{"hidden_size": 96, "num_attention_heads": 2, "qk_norm": false, "tie_word_embeddings": true, "parallel_block": false, "init_std_down": 0.012, "optimizer": "soap_variant", "decay_shape": "linear"}
Each number is 128 + 24 x the weight over its row's rms, rounded and kept within 0 to 255. Layers, rows and columns count from 0. Numbers have three digits each. The size before them is the row's rms in percent of the matrix's.

# layer 3 MLP down, 96x256, rms 0.182, rows 0-95, columns 128-255
088:132123176154110134134092127165113152125125102108129174160128090125147154103115133107172082129113130156209141120128104154149174153149110104134108142134120133123151159152096118154181137136146151140181184170149143143142132094106176121103120128120126161122128146138147145131115149118135100117142165106120061165101164153112131116130146128102119110152144102148111107136132137133134118088148
107:138156172146149124139132109136115146142127092152167164111087131149129109139129104112117105134124123078149143098117148129104122122141106094131124095159101132111132165115110152156124131136147079124137147152099148110118136119131134136116119146136142109115153098158107137109180110101110131116162156085133151103106125171132090109157140112128167083126096088105180147114138183123155112118128
097:093105077156104141187091071164141143142086178081172155148105116137118137137124125136123150127126052073124117104089116170113111116139124107150106115103117111101112118176131125137158145168134145114148128139155112086107162147104153138161144144157136085120104134175136148106179140129119143113124090112117134108123126144109131114138124117132115092123127140113147124109153125121133088127144
099:081100135139137175106125138141126150089097110102116146107083146114139144164132152131094153141112153145110111145120112161147128117068098130107135136089156110120097104119100149105121118146113126095102115146101146091164089123126160105171155171117118107108107087144102093120106099133134130123134100155140133164095172113148156101057084094105136141129105106129144112155164098089116155152085
092:132133122139144114073131144185139138099120127134159178125136112087124111143094129135095108127138135170129107126149112100119077101103130140107167131160123113121096121091127171143132113118114149138133147102111094153107119133131142112141098122111136075133140157120104141151147096155153111138147133127104096118137119134067143129144121135117123154085136136177154089109137127133164143129115
100:118128138118154171102144143166108120137144101119144140129134149146107096114138131125144135121122153094127150106144097141129130100088122081148131162096108156136136105132117141096124150124096160123098139140131114137122121123126151116107145100131141146184123101118119060121092140117172135126116144148111134135149139133131106148124140112131128133146141121145129115118128124105141153109197
093:129125158148114120137164145152145137116163149151122167113134122118120168132119167117136135112102116091080128095111134160119109134160121137142106103145103132190084143130087124109095105141106138142085155110144121130129123166109129090123164178135128148150121127120177121129126121128100108122155120139121121126149142150141156135139134132110130138133168133099154139131095133086174113151124
093:109141099164147105135185174173145097133071137124083137122135119125121127120158130083134110135090113144120098153058141142128156160110113110140098188127128148118142131141108118104104115147127157166117104122110069119118133153152101129161143135128147126076146157154142137131102172121126137116154146107178147112114148128159156130112137097158115099134170160136129098104100153126144121131130
100:110124180094128094120122132140102124145151120081148140122148151084131131125081132125106149171129140131132172163085149130108153139087111124128132161182140128158127122146153114164100098139129114111100142124130138109142143135115144137122120164136131175155148142125171101115107125105184144159149151118130151114176135117146076126163142101123163140166128099152064124143148120163118141163127
086:125144129085179143113175127151150121122157120126108151136137136132121080129114132135124174129106143085174148165119151116149107140098148127123069131089161120141139137101188093109100157131139171140125122150124103108115106115116135138123097151135134123152127164146149113110117162088146135175084139160098165077112106121140132143143109160132140151100105108154128098138132095131120115138098
095:130094134112111136105080085133102123139099112110111123096162116131127131133109092108131121178179139153128112101162144131150119109196149158155090110137144144119122173162132142127137130121147114132172098158132146085134079121090174145133123131120086165094112093090143142130084116174130113136180115156090143141119137104156130082129122090110145105132125170146137153123147171135145133139134
097:139084143153152145132190148098085125135138117152119115102128178132096116108165115150173117161179157088122139135132106150108109151157129100120167156135098116137100112110154148105126132139139157057079159138087123133124160073109134127124162131097110111165110124120104142203105142124144137130135133129168139096114149121129117137121057111097135131118146124118137110130151086148104106109118
097:149130119130183116144115124176125125085117136142118108132116133121115089124133135098161097142144115108158098119111129135142148147135116124144108152120133125121104162094202105138141141112104108169132082146117127090120151124113116138144136143138121131124095136129118128101114103109117173120148147094128093107139153112124144131130128124092169116152137154144105198130122151147158086092108
104:137107115145150128113143142119085138160066125165115139175124157122141114131116146147125076165130141123133084113051143111133124134114176154113158075126147136101101111190178120143098115142124123114145118146138120134109134114148143111114143103117102170168098124114117112171154137136106106175111114178136139111126110151109116118127156144118155132138145121142134135107101086160148134138139
108:103171153089125091130195101111147126146154097171106115121127144109161103104109113103116105100129120120110131170145143127168147204107125155129144157111131147134142117153098132105157126192116130120127119103160126141122112143121114113103133152076133126134121105132145108161138085145178147117129142132105108146175097152090117132118092114119144187130142130118112160115135078175143111111135
094:065138096102094142121147113100099103148122123088089152119091125124145101151129101101172123146113089134144090153116183117182178088091128119184074136114131118102151124114152100165138115159143136138178113129079126129137157138177127156133135126134098135119135121158169166135129133133158146158146117111170153117156122090109106153106132110121147134112098155111117136142155148116126141151088
096:087126149111163127143097158116103167123102173109139119117153130128102087097148094157159115149166146105153061115087164149123116072135158162128099083109111121133108137112108156140187138120158137074160134097143137124114127147161120112131153099106123151155131125134104154115134125100125129111135123086107195118120088147103129138135107142131137079128160148109095132099097099122152122096101
109:159116097125126090164120138136156098135091110134180119111094166129124114122100132099150164102116119104125129127118123108117122152122149115107101132125130133158171076127129127135133114127119153153183124113123114112102152124138151142120096143117182120167124115144135141105123105154107095096099093123100120113127170081114084093168150165136085110121124115128103136119133119120145102132166
103:141128144138109141125119116074127083107119114113119131098131073140085176137113106154107116116118137173134085109137109132129094147131135139131145135134090088081128162117099138106097135104135137146101085167142142162119106116126128127130112129085124129116138144179101174125139097086122110129088126144147131128114115125113210071130109122114142157094111141137098122100151203150113113123131
094:133114106134071141142139091125148128129123143134111084130166072095134141124117143130133166145126169112122095110137123125144152147138155181169149134098128143134072143129131148144155154156134119145149139131119098119103145112113118119146135142133175129101117117116125131139103130132127135106124100152176126136141101118089176168116171147145096134147167127188119107167122157145148164155098
095:136115123119129136129119121111139067151105085111095131096179104114107149153112151133129157171105103153098134116101091132137171108109157163117103096116129125088130118124112127157104105114166131150098102106121142107111113121103103113139137095125123167146110124158165127122146129131106103129143128150144152139112122129077129124102165122174108121113146129125110103143101106143091136157135
096:125137078151143141146151104123151135142129113139125108103150117185132122107185166091125106130072140132096107133134141168147121108114132125137089142141073155102139144085113133137116143137142185143114127106102099091142103117114114115084107045072077087150153154101101127133126126134113085113120103106125131065132147135125145166108111104135160082149126115105089145113135116158143111160118
099:113113148112134151125091154136137137108142134134082117176106103135140124139166111116104128139110147101117134117162103169133134129107125100151127097121124128112126136140116122157161096149133140122140119135178124147124118099163114122143108111099115133116125161102120149081113127124097111160156099123100126171112105125113099104170187151145137095105120112096150067072111083126139121121139
093:160130100134160131095140117100173152128114122104126127146149080120126150158108133113107107117158112116114140114083104135143106144187190178132106091131142122143151107142165103142149094146123144108135137103144122107138193098146179151139099139132098111157131156137152128142137130119094195118127133134126093164130103126137124090098095086161112111108125116137131164125128151153108128093096
102:132127130157085126137162120177146145112118157122135113161139145118083129106094143115148170095099088142107122172101148094119111116129105113102157070114164084102158101136158109123131142131137121110143107154131147135082090127127142155154141173103083112125146131167103129092144107169138160088135128132126131089115119129139126148121173146139117160111124091079098126144089143085148107090111
101:133152103154134146135115099151114150126131110052141090117114128137102100145148135132119117143106151074157138102182118080122170183130121111135160142106139156140139136150099114139130161135142087162114111117145110081134135131115140120098122154105096126112113092166129098148138140115137140149114117084106109188113103130137156105137133105140170129142126106130146147076145082150120081119132
095:149103152140098104099122157155131119148127129165124147111121145166156108147134144137155152189131133174121100121158128165141129141123108114138113170132135139125137111107173152169160100158089147111150158105105148140099089100141130150155141185148139139131103088137108126132152122156115174129156151105129109090141114110140135123132065145077137116094115096075133125127090097117139137103113
108:093140128083167123131148113120127111149144116135149098117107083106140124117135128107104124141183109121143137145134124122149113139161153169110166163168098100172136123125121140119128105151130087107126133132142181162126117163186134139118126155112120148154145144146122155146110095118169144133118091177150102145153104133092127126145116138137150146138167135112101101106097124113112100196119
099:130171149118157137088173124136138108133152113154124129107129115122145116123115103157145111144151141146145129097139084207142111101117133103137146168127098114158142120113155183141117108113081149123092152142118195085139137105101127132133152141139121110139121128141108112137109101096114121108119117112142143136139111131136130135120134119160102178172142147145147113123147109132144159106139
097:128121111144133096104121167135127129096147098119113155134125151124092114156114115160146124143112142134127128121093056139157144089137123122136105124136161170152073137125109185141142159142147152147122178160154120089155138134170127103104119092168136080112158097137112102154114122113151146149124141094134115150055144136137120138099115135149105102128122120118125123134148137112148167186166
096:162100126110114129129111150120157118099110120143138126153169088091128159141103133142101088105149117111118094137097126115128116159082105104080161124151120130126162114140172113071117123087112127088122145128108091149098158144112142118138094121108131128157141144109155127096098135151114173150125167122153140141130121114103145143151130099116089121148126112149133120133146115186146142147129
096:142142080128077106077161150117169127127081131119118064111085119123133153114117094153117123104074146073166114120141148125107139158061112174156140116160124144122097136145069158162165087157091139134151156130075151146113128108115135122128132139118157119105101090126130117095143125121165138139182142098142148126113101137129183088148121091133141125134138106090135116144153153127106175126141
102:142128114119130155142102163093134140096130113119143123114114110145153124120109119162126085124130083122111139128125149123136101151084138127138111080127136143116077125151101140095119113146097126100092130119121099159133140121106137101103147101165106141075127078156112044142120144106173127119166185104127175184142119127126137100148112149170136084108141122077111113137136141145162115136132
112:081151128109118080091118101097128123117150104122144144130142111089110080112087126141123190094110121119134093153128143100119055133102097146102104109121106101118108108153145117141154167100084123138126147122112117158116113139139117153142154159111135118127164131172123167138116128092144119096095078119097088150138133121135119116125130139130131169096147063176139136122145110128142135168135
095:091151130134146145110143118146100150149143124151107104113103140138154137109128137076123144151081106117123133149164100133092091135090168123114169113074106124147143109154099140148131127153076091116087129098124130122128149148177130136155169123170139134144142135099131080127114101106159108142143078125131153166156084141149144095119131145171135168145142146148087135124173117104110146137157
110:102152116133131120095116122146162147152074114117123084085117129122099135148116143144091119146089109142151096104142128108102135113106116127130145128152064140101134117131148134143121118122128148157136135150122090145144144113089146162146125146176116117098098102124120165146118126133111149096147112096087101177110136142111154092188135136136088101070107141105164136118141131086099167122119
102:170093142147131116124177129101112140101166087129125130112093145133101124157153146112146117083212113143144077164131134126120137152122124145103131135168106104112129147131128167114125091129110109128145099066149119147127169124095111136161128177137145131093085076129141103156139128119122116117124135154138132132132112107143126139139084122130147118098125111094060152174111125130134114139083
093:128130166130141091178101108121111127130122120098092133107104160062123129164124178124147151173128160108099159185144145127136113160090152134150142075131145122088113131146142144145066131110108104102116131143111122155137113147159108142133156128134139125158119093129128147107124130082114122117143109142109157114136137135138075141108110115121161115140099141171131100107159071130151156162120
100:087150110145130171139131112119128100106137151109111120105128133120121143152148110115089149106114125125143101115109118140151115118113125153165087162097118086129159150142161190098114131102149104157124141130112115152158115114121152104111106096154117114131074158168138134124159142143087142145109135159142120128088117164114137126099145128135068149115145113077148124100093143113110141085113
097:128125073132113149143159141137159162106128105101096125126143124156085115098117179172129121080101141095153087109128153123131105091151171100130124146141136130128117129153150161087124160096162154114131165165151101138114126121181169096137141142143119158144134125172111129156114151135093118125086142119122120109110133128146167110120141142152181088119124106137119147082105135126131169139150
095:126118094140096132122122172156143133170152107125116117125145145129158124129138168107091166172154138183111135091119174124108116157106112116125197081128128129162166134155119143143098170156127118155117123170154114118100137136143136159119130114127109108140096142148077146114127100112105145149113077138141101137111099095101126127148113118108169118101062166170158132135065121094125096093119
096:127101129110130103112156103152123144144078141132131147121163094175149130113123116136084121115084133149121143129164138143136122078180130103121095130151138111167140119152122143147140124101193137118183091131168137109169142144140141102115099086120146116147131072087091134133136106101119106112113165124160124105116121129096105093113157120150119115124103108111110131103092146109153127121137
099:112118158133103150135117097147152135119159124154093143148112117105122126165079101125122147155123142128189124123115137123136101118162136129116153089092126105114113142121119142109153141160101055088128155146120148148147117139171129146185107127130099107131103088126129113106110121115126094124156150115119152106099155115105135142144155107143133133112108101157131143172178101110078127107116
093:089117132101111167109116106118103144147103150137136137130139099102154113142110141144119114129141131173140110137132141135116103168102090106129157118130128080133132144125156167126149089174114127144113083143135138144137126158123174153163100152122097146115114141143120132151095142083159170150117154122132129098141090122136156107120101176120150155153111115101128125113125111154125130115062
095:171113141119121140136139126113136129096157146104065120114107105081116102110121112157160193137189133133090134157123170138130105101132134117149075096119125153122105105143140106128135132118107102091147125120130162095127155148131140156111121127106122147077114082123127135147126149125162143163131145099084144162142073092116101101116125165176121080128112113132121105100118121091138133131111
100:137129143138126123172127163132098124112093154149109151168085093082125143105139143149144162082155147107174091110087191141125102140104106142153163137128095170138112129130106093166148078152083121142156134136087121142099132153128101098137099149159096138130142157130167150122144136085106112132144137104119133138147123131121160124131162151139123147151142086128156143105151109160076136149177
106:166106111141120096118165119146116084130119104142124148114128148113135095132103172093156143154128077120131109161177160130132141097145139140085138122178106095117123080133129146116119096196109110127135159113116128109096143111124144135096056107121157092147096078136095123125125139162112147157147114115138128131153148150150122114128095154147144115108141131131123130168114110140164105123146
108:110137144127122108151127143168149105129146122143115129126112130123143124129154112119156168148158084122078122164158140106173122091124067122154146117106086097159156109128151119128125102118110107111129126119152183166136132134137084071118155116153126113105122114157120119157135112095106125149118130139153110121132131130158135135132113112150118082141118170144140128108122133127119099160129
105:149082119102104095110128182154099136151121164136141126122129129166111164150155134092162183153131170126091132142135156146128168093106144181112121119146119171132118133135167081179098084091151138115133143119110155127099119150122091126088103171141139123068164128117142096147128128136115120121164129147127133108133158146151129129143116157124092126121136093110143116160106121101115130153146
097:161100110143158079124111128148143155113095086107194113107151090120105131144090152107129112076128125133087131148151094116150142131132127128111160103115077122138153122123131158165126144153140112145113145111142126110090151126109112101130102083164123100158157131107092154173111107153149133111134082155144111138123141096157143104140119142110079058134086120127148123083095118114118115102150
099:152119101129152134096089128131122115159085147133110123145131141172107137137130107118109125136140115155148091110103131162090139071179159150141086121094121149127093177120113125152162119105169139137148113167160070123128096121144141118134087155170084128149132144135139129129128130126115129166083167111103140157111120175140139133125143118135125078162126145145146121140117166097131123105116
093:145108103144126112115154098147118124156067159150146120124118141136087133114088123126188173133116129140136097113145126131116107128112123158119111110130110158149110086113153153129110125129142116161180126116135105163101125156134081128113142138092134130145117080156159122140147151144117098088130134126101122107151079144093155094130128104094114157183124121082140142128115164127143071127141
111:148146093089117152096119132121124185112105150110099139116117061143133134106098129133105143108117180097152113114125140134120113112168161092126134116138111157138097160121123128164094166129155121118125155134145125142109122131120130111110114087159113111146122146147125131125166129118114189110101122112087120152130121119090179134111129106135150122084080169103090139124109167113128134132123
113:140105151114153129146113112135123117123194094095157136115129130149088145129131153144139150136098139177126137165142145092143118147121150155159089131119128157169160096086079125120107135136127142120108122097133110137175099171119150119158126157101137155157149134092154114146167123131130092138125110117080123123127134115123099111111104119109162164131142151134168116102144116146142145178125
110:122101147115128107154147122095164159140155130139123144121138104124108150140107104109126141109171128158142120188132153074124136136105099146154148145134134095104077100101072136131112126111111113131084114098131136118113104102147108159131125165112103168093157116136163140144107142158136121127143165121127108131163125115120092149178095076114141166159150161097142100141078111141090111130141
097:106139118161137172107117146172132160146127134106095116131135156101120168136152110135116122098153174101090178085144131138101119105132081118081155153113057113127127147122141104135098136157137115122135151162169170132141103138145115154140117120150152094085077100151128118169139130134113090111125114154118134159090129118102150140155137096091173108125142103126141112154096141113090152126135
091:094104144128165124187097112110145098137132116151111127116133154136147101124121086122154162126126129150143166123108092124110072127114153131127084109113146115107136168139133123061092081148157118120158135135085153198138148120118157133152122130150114119113101139078113133111133123141128122158114146126144141133138140140107087091124136151123106121117114120121167139115101181115161144129134
098:070138136111123154157132138132122151138139088112111066093147143099115146122137156114136142138142130137108194126150104145130140132123163138139124126106108108137159143111181114170124145128122123136079105101138160107168133142154111133130190172125168083163101146126175124141126093119126135129094101144136177126160117099147120130137102163114132120118118143158135134087126114076121159125117
093:133112122128118098138161102123138112130132107104109141130149096148106141113161127080106121142113110174110094119125133130132151111145115124133098160175112171124143151101098098102139098115130122143172136098146157152126166121121131111127139116154168132085100139108113159115114134107148091164130141126120137135104108179126125086164128167118143136116070153103140099166105158101148140136087
102:138099184102134158106111117122147095142138135114112095144143133155120130123100179087142112124091123135124176148137136157088133089157133076198130108164123155179132154099117129126158148106164137143135158134117144134140143109144129157096096129125087106147119162135157180117090132114138112129118139140133116120122128129152090101154091106110117072141127148122096146115127117098119097100111
105:128117174177153128163128132151118115120128126069149091121157088121146127120136110139143113110094166141162138079124121118136126073125112092130099147094193154120124118129110162117130144115130113149111120147125072126122121136126128162166120181133145140136124123091167105093112139092116160119118110144140076121120158137114134192146169157150102165159130150164166166166126136136153133159149
096:140127131099144135180161120105105106094099120111097126151210123142097122139111126120145163112147124105120113127092093159142142122127109154105085181117156134134099143117119115168098102118141182121116151116109144157114126094115097124144149151171124112137171150109131138132126147121112094115163152128129091120115111107136130135119165118161123074163113137131175127117106153143111120139115
100:142130134107096168061101110144074149158139144129131161154146123110193091146107147090097086111129139133139125149115136113111119108129158131116134154175119086141155150139129110128169149105165142118142158135168165076129124120098153141129087100139086080130137149079162121145128134114103173135140118121169136166113131111092137147120107122127147131109160111127135189143158157111103169132101
101:150103099141192114204116127099158116101117134113147114158170150168160112148138135144131126096131137108116158151091126113127133154108108145099072098130121119116085132139130107120104098137125119101164109144130124122112119113164127127080106095136101155103115143119118126115103131079143129123125120115129136108129098089140164081131123117159133143130124124090113148127151134134142157111148
096:092142127074147109142101124104129111114123126170152155140113136097152095116136130088118126132112169149134141179130145137171146120152109127113141133088187095125091108103116101125144122146092159126124125127091115115103138093138103150149128132146152114135174122109133079185129151093121164156157113165106086143148116116116111145112146122150152150128123142172110104143120090162131143149129
101:149121157123158085171139162116174102122121139108117119114151157127145144128071099135133144146126160188106124131152116128117127146116139139122117126137129144144087126116119130104138169091132167114141130130149159142132138124144141116127124124138161124111142104095118132126100125112140115152078124133083139070140158116149133134159079110138116146158095113108138122149155105059183135128108
100:142099136099119133149105143134194124162168102121141145140105153124173144121162109067141120135117118143088121132121178115154130144136107108126127082147145160116179141112109168156179169139103088119152161129144116136140121114164119127102140134101163135105107113134114165149163129127156077134094123118141089131155104127138109124154163121172121136115139125142084142132132101194108109162154
102:141133114130147128122147108140168156137175157127103135151143164156148141148092137124084132147113117126095125106103133119157141120164117160101141104112139123135100185119147184104110129130150148163102148093137072118146151093141132132073152109138155150078119153162133146128106123144126150153144135132112108137103114146105159095160129104138091124107109140090149152152079142095143171124099
110:133136112140139147148126147127136136093112178132158167116189125130150168110103117113175128147129118152142151133163141170138133082154156098107106126119095140130097122133164120162145083113133133106090134145126184130129097086121142113175155153126107096174164141134103094112158097113081129089093136107136133118120157128183135141127135131127107141140130124097129111150095158107118127116147
107:119097126138151113118151132159154137106131115054139144131148135140136161163070126123115183131128131155130108095091116103109172143138142121128143112088118125103101141141149104158118119121093130141176094117103088115124141151124149130143113130169089097084144148124124095126115110152134134145140159160130104126124122133193173134133145101129165136183105146131127119169100136115100150139085
104:122154111139142123119118116099127158079126103170143134119139128127147119087126133097119179068122147122104096148110171143131092139155135152126138125146124133099116122071165134140108137167131108122142170082142138096107135144161095100180125135129117160159159171128100143131150111122110111172129097118096091105125170112095155134146106143125136133124180141140129144114122114155098090162115
105:138118120079153107102151149132130070128132091114132113137100146079148098126138125100140130151164122131101108132114134161150137128116125155128127177145103101135116114103168105113120090126095153123161113107109139137124101126104143109134138132129181125145101130124100099121105145128167127132144100145142117151202147131115099135116116162160123151159147166126062152149132125187136149145129
104:156162095135124149119135116079088139171153131173130126163099158110139146120106149122096144152099165133144123120159161147108129123115127094137145125159099156122116121106134091132101142150096111139096121118100157098098110151126120059138168117134150148118130141151137133158170149121113122092111090073069133132135130160155144120130101129102135184120128120149091102099134102152153149095145
102:127114119124088139121129123107121158129103146107128100179142093146116131120137112141163129121168197137121116100161118136141117097170167147163147114070160130133152162091139131133134146111141134113133104119155118109113165088169127157108129131105153145113188102134117162142137125154095126120085130118097104107123102118110132124143138151129158189114122132132126182120170128128146143104140
096:142113093111136115140163148123133092138133097123073118129137102155175093098140166085167132084139128143083142117140159124122121117127132121102125110133134133112155132168103132196095096181133138124117121108138149133093101116133123115075103105132103093189125101122150119136134156124127140166108130123112116092165092155132072139116136119135142150145092087127115129159182142118107175119129
098:110136112149165126158151129137123157141175132129134108112147129128113125134086151145118199171107179156116102110100150162132152109052133152131127125108174154146123146143132093149162184150144155119094125153118076136128095125115140100167147155109119144146097117100150115155124122099129181142161144141136102098128107155127109114123099132140132161157131137111114133126163181081172114123112
098:110182149104188129135147127100173168125126138112107125117142092157119159089169119140094105123144093142158157118146114112098121099117126154148122117128112112081131163144114114132066103146165137108081106157130135130121132117110108151090163138176137110174163143127140145167115133140129110111113139139105177093114101181131112083114130107161164101109114120102132123130153102107123079135157
094:133130120126081174064176135160144140137133102110157142071150123130115182119063114129122145127115134108103138145169126144151153113128127122087096095113137119090108133146124122118168176113125109132141117151128128106123105118148155101139133136135169131133117145074143154126142098177131108158136109103126123102120111142080103142097113165094098166089137126155174093144151110105115100151147
096:176114127149132113103121138142095118147101106122152159122119128119137139126125158150125128126155193095111145123083109130135139144118113123156165135123108138149123116082112123146068103116110165132133126091163119106149125103153141121102156149148141154207090129124141171147111079137142141128106104159110126169144154125145134106146109123165125106126118125125121128154076142146127143116137
110:141127109126117118131117171105167126178123126155124152164077130118108093119132138114090130122098112127126104134099171104139128125096159122125111099122127102111098083134155109179147108131114150107179121092131132150098163109131130164102141118101074109138099127136090148141155119082144133164172107132129155131139127158123122138161099136133117112110134131088125096137085098130139106147108
100:132107168117113130175112146159148108112114161161145129119118148117153162098085105079186128127133154134119153109131105154192099107080136158149164124132137131122139160087091136126127115175124121142089144156099112115119125156139076114136119151147107130112126101113171067115092124120130097127131130147107149105098122156130087154132168131164117113170107109154144115122105145152151103147083
090:113127108096180126152099163105106110109105116158127108149116158130108087141118148100130126168113154147103106165132112124130191134124079135156109144141148125108118150156115105143167143092119158114115132120123104104134145152137108118114168108148128186131108118132167083153136175121146112115154123124130105178149126131106105085153131098085136153135157140157072138098142124175126112151123
099:116110119129156152151106144139081107089131124142113117132096117131162101157145118121100150157134109132121186114110085109132148124152150182113104133070124148132139134124103158103133141143094144103125095097164115124180144100179124144110133147172095140143127101102121063111153139097121156108115128122140098170119119115161132107067140108137090141106126128145176145128137157111134124134142
094:145121108142166132121136132108095115093117127141107122109106125140124171167129132122128146124127126127133087103112130120143190121073125171116128157109164155147149137102110100163094086126119160114155100148116065149138095151096116093117153137135076092156112122109119135119118140147105123199133181137136154120095097117122138160101110090151152142172128118149139119133097124141131129138105
095:124144138129124139132107127140125129103163114157135111116059108124120100125125158131103138133143109105118207130154137131155176133161106131122136090162125126112131119119129107131158139160128096104091145113115122126146153158144142104098128112135157094105123134152109103151089151084133166121086105130131132121135102142100117125113108117123117125110121132160131145091137153139122151149124
100:133120126111157166136173180129122147126107123137089135120088134131137115152117144126126125136101106167140084127128161117190113151085145118126145130093131149166145100071094159119118110125136175121134109149128106155112121130119175118179104122152101105120118068132142115119107153123138131110082110112096106129122145122140121174132112101161134105125119181113188108123131113095138175100136
101:136121127123113179131166118094093144136141151103199188165136117160147159165161104129108130129114160133127118124127115136122147103109128107139179094158100150102106134115116146105131165110140155098105092175150100133122100116143153105114092097141117115138181109132127125093091163141110120137126099120138124162117119178097147114148159141131177155074141111095140125121144128137088114128133
104:097161120141131121085152131093125137124107097170099125130104143121107134121131128115159147085119105115145091135116123135116122121084142122095154131144146151124133111134166123128140184145113128166097122078117106167066129099132132114108113126099152175119123127136127125107131129138076133171106110123121107116122077149163141159129102094109113133134134144166158117140145073139111107127096
099:126142140125128132090100160122150147118125118127127128129133100143144116068109179096119167089038138128146124127146132097133126120089131111151139171112185147106123130185146131137091095129092135150119150099130117098127144126086081164107109136148130142098102118115147139114143149113133112094123156133103101128142117101158110123131128137079122133127140137138130129131097118145161140138121
097:111121130126118153137115146083132122103181113128156133130081131104095084102134165107171122122139084086131178174109112189097108163113137177068105140131140143122119124107131116115139106194141143094139124136096147092123114089120103091147106124131135166151150163129128116161134130114143164089112103158148116116149136134115109131146118131084137105139131139129112142121162087150141070172139
098:145148117160108099114121140115100112145126144099149090140118105152155096122121179122186135176111112123142124118138125132115125120092082132108145106108143129079147133111131115116108150134125081091123099137124122140124111143149116098105104148181176124148091135099156125148130144103115133087152115054123112092109109118125176149128147129146114146113141172108130085154087142158127150112108
101:118101186121118173074095133135149070162149102105143155136135168109146126106117128092156105139161147147125163134143152160140103160136108117137109125108142123144128138107110112127132129099111081107149139133162175142112118119116119152148143130081146085115121116161134106131129080122159122144103127172155110078142116093142094107102108088134121179152137119112145154082149113191131103121144
100:119133194149103118088123178125120138139156141080137103110186102169122123136141123141126131126113117129098114128166127179159105114099091137128137121131068137120123112133172145132168139142152160144137129132109147168115114117102138111088113113062140103160130126142130129137113134129056129102132107131125164124095149126096135116098136124113090152141120147149116100131112134149100141112099
100:118146161140064125117180109093172176132139111179104147138143115118154112131146137118098113121069143123114119155102168113122124145168151100163134129123148138122137107133107116140159093106117119120147135084170115129091106090144110114118097095113141136074139160113124136142144161126169144114119109142088123123161120118097139131144119091140116120108112140136115149143163104211180158142140
109:125135158155145157127104145123140119159084106090085134169140146139104156160110092193181149147108171170150123103106146144120151134121117102144127112127143140131094096132116138151118158160086079110088081125108172170132112100151159126126193165121134137142142122135160151087131134137104109104106119151112091126119152135112127121126137145111116166112100135141120095125103158128108138085143
130:087154189186119123114177104097137121100156136140105139113122129080104128132133138093084139090135149170144122152128111103142122120127112128037156168114107115144149092109185133129128113134102112112118141081133149150069151118122136133153117135127144113122088165139099147150155096138127154129104075131153138096124108075099118130145144142122115119103136132122149141123109086135119131165108